{
  "n_layer": 8,
  "d_model": 128,
  "n_head": 4,
  "n_kv_head": 2,
  "head_dim": 64,
  "d_mlp": 320,
  "vocab_size": 3213,
  "activation": "swiglu",
  "norm": "rmsnorm",
  "norm_place": "pre",
  "norm_eps": 1e-06,
  "positions": "rope",
  "rope_base": 51100.0,
  "rope_fraction": 1.0,
  "qk_norm": true,
  "attn_scale": 0.127,
  "bias": "none",
  "tie_embeddings": "early",
  "parallel_block": false,
  "extras": ["some layers without attention", "local attention windows", "paired heads", "gated attention", "exclusive self-attention", "normalized values", "value embeddings", "hashed n-gram embeddings", "an embedding shortcut", "capped logits"],
  "init": "uniform",
  "init_std_qkv": 0.0315,
  "init_std_o": 0.0,
  "init_std_up": 0.0315,
  "init_std_down": 0.0,
  "optimizer": "muon_variant",
  "lr": 0.0111,
  "lr_mult_down": 3.0,
  "beta1": 0.95,
  "lr_head": 0.0111,
  "grad_clip": 1.0,
  "warmup_steps": 129,
  "schedule": "wsd",
  "decay_fraction": 1.0,
  "decay_shape": "linear",
  "final_lr_fraction": 0.0,
  "batch_tokens": 16384,
  "seq_len": 1024,
  "doc_mask": true,
  "train_tokens": 99280000,
  "steps": 6060,
  "dataset": "wikipedia_en"
}
Each number is 128 + 24 x the weight over its row's rms, rounded and kept within 0 to 255. Layers, rows and columns count from 0. Numbers have three digits each. The size before them is the row's rms in percent of the matrix's.

# layer 5 attention query, 256x128, rms 0.0934, rows 214-255, columns 0-63
082:119105141158142150123160069092149130123145116124123138100128143091183133110111133129130151103125166132153142109087116091110134110119123127161101100141107134142115084128128089105106114108107164
096:137158147116130147111111122126121124124128124111126175151125082128133104150139124100094170139108165159162117101102115125170108116102168144137161145179174087134124113161082146120133116073119131
086:158110128159176102137146181169133114091096128121146114105097114120151080149118134142143180122138132128086112131144147180129123126144138122112138089153091129115088130141148138149121118090164104
085:118141131175110159126155114151135140113133076143143137127101132127151133134169114094147127145145156186123099156128157152109132160121145117130105159107126098108117101160156135124119146126119094
079:132134166135121095117162107082094175122112151112091159104063139127135168132123112126101132146156133121116121110112136141143128138112104123139111158174112148134157111151087126110113101132114125
087:130097127138118092164105159120154101163080132124124154172149152131093102144102099164137114088104133140124125125116134120152122121161148163086129110126151131132141116063139115124102131144195148
084:173142138127104115141156129097171147117117132113123176100109089120151143162118102163151099134130119102123120140129135108114137146125099093171110135127097147137140064160135104126168113069114149
091:139133116145084061151153154107182153146141140124138106069147135134135144124103128135124106142160134114118117039114150167100172152128119136170139120193107121106135140143127101134131163157103108
089:121072148115095132106108142099117169125115137147131166121151132097139131162132137113098146090126101123143142169136118098160126128114142168164113148177129118154125145151142150133161114098114130
101:151143118188103082126106124109165124101118143150132098146147134107119132159132108121113127116149140096063110156117140152117135146117147068169126129079102151145149135146182086150113146114166101
107:141098116104154136122121116155109171124167158152155131097147099165113134123109142161152184147116095117130129113116106121115147093063105120132089127138155120108110105106151105154102142145122113
135:099128131110119157137089147068107110100094104126087129146095108152090146117142123121161066180130140097116114143146156123119135185113151137115144149154116118164116077108105104133166089128091146
100:142128105104163111120132164179147169159113153119152097065137122158155081156145104143150092125107088084147099111153129170179129114112118172140109123132156166123094139105147131148084126121124123
111:128114093149158118126139150145106058124172086126170158137121143124097130137064112147138159084109076115140102122133132126134115145108118151151128146120142148089112099119147088117108180128142100
117:120141119165113142106131121133110126078145129121073139103110104157142114105150159125136134202139168125108159148095108151100149166119168135111131132118091083200154142121115116118161099176092134
099:113121197162072116124111139091107073055152102162099136165114143095150125130157114099115140149132155147117140127136149144153108144143128119112101166113132130114151115146099104130129120065134151
099:143121121142158124114150140154105151141090112113131092105151163077103129150125156144135146113115112145134130133138137148132140104138111152136138109135168139093154143132170121147094160114130133
094:109178137151070158120091104142140117129131115126071100113120128134116095110172164108095145178120154121134163113130118139091149127140133112102131133142118135152135113150094121110134052143112116
093:127111132144120113107101142148168147158119133143159108097135132096135132145149139140104082130123123103149122102134154151122140073112108112153073094115095143124142124140133103157129146125101156
079:171132098092169108125114165112137133179137126123172185153143085100101121153115131169156130120109107095099125118115125100147167123094133138156135128114131080110113096139152124159137158096112130
091:126123118176088116126111135132165159117176101153117143131111129125135135092135152129109180143183135097126144143120156122098132146095134143091116122149155123118117139139094143115123119123156098
102:089096092096167142110105183123143087175131112153164155124155123127145129166089133159138116095123143086130101119144131180107119140133152120185151119104101154135136138136150141174117152116097142
085:133134139142116138120130121155128132130130146140104079111131118149158100077146143047115147141138102126101123156141073144136114151122128095123178131170134113165106177165102139144191095167133061
096:140132105137138149150155147140124166132073084114146139140100126090125095105107137108104113081140095121072139123131126120122158133102096138108163120108102098119162053116121134116096137151118114
109:104150114094146109153124174110109163212054151119159141123144108119107116153091135181138112098091124159154124130119130134132140139141167168132090106091111129125117132136143157148126143126121118
087:075151140130165141095135139127128128141179165150116123121147166118145125105149147149164066140143123162138132141140149166082149092140114141131142158095103116112168101114131101122162125135108121
092:131100141102165140108125108146129156130133195090102157106165155102134137123135125109075140113124098113164134103101119187152129084150116151130136140160114148139119178134133140123110119132120103
091:117140130125122090147115078135124107144145121130151147107164096150135156113146150102149144127151127134091113116138165119121125136116093159139108088124099122169131150141121140163131146099114115
079:110120149093184149137135145122115139159127120146155122122118156110161122133137078096076132108124093103123143133171123117183097099129133125176137145153142129142109145155096141106141142171141108
098:123155113127146133168114131169101125074106104128107097109136102117116139133125084118121172140131125148118079150163099129182090110141105102144127115148135093135126119115153177106127105122132105
071:158152112163117103140102138120141149131095113126113115120164144157148118131135184125166152150138147104137135119138143107143073078137144135144167095150132139082091149127144152113089085093129143
090:113122115179137096170155162149134140098133157091135128099133156127127138117117150129089085132150138115080105109114137154117140129097124121096091153118124137117145121139087075114114112145122085
071:112102137136118101088096097160096144168090133157125161145144118118153114147120113122149143109125108096124111108164149092129093131137119105164104141095112183128127097160110149127169138115107084
078:117146126114168126114120100136112120146155104142158118125137125164114109121105148138158141095154159133128091138096128123135108131084116093110102133127150123123087145137139141149122153118143188
083:158103157119101165134178116088138137105131133119120112140131146120122116103168108085155094116121135112116082135140124104208106086146085112135112097078131117138158098135144140105144123061122131
082:097134152135145132108116118141157124159146122161137177108111100065094177111126088136137181130094119094143102129130186107145130148149133144113181111120168166135128168155094096104129163113130146
077:138095141150097148115139096110168157155151103130110143124159184082138138092110108090158147111118086133100082130126152134168105151106133132120104141092095122135148113131142129154099110155123117
082:123145124122121104112061123166118080147133181094116186157144138120126146128128149135167138096123144109130130111156136139130115186123135131137135126121147163113134125098126114151153158108143091
102:110162069136121193109141124137151152153123047155112179142122148133125126118148132150129143094122112139155124093145147140112144151101103122141130110159116126126136117099102069143102114139130195
091:097087097102182146112115132143115148085099147140153144148092132112152152095117118099128119111164131079149134120171121147107148147133190118136186094131154122146125170145115108119133144127109117
078:133089145151100134180123124116103096130100120129109148099102141169190095116108144141105121151147087115102104129112133139100137132119124135119140140132149158148158118141089158100144125134168112
078:115147171131148152146143103122124126082127073152176136168150108120132154071151118087172140130145177170103095130111145133112148135130149128104092139133155159136149109138124120135121131097137119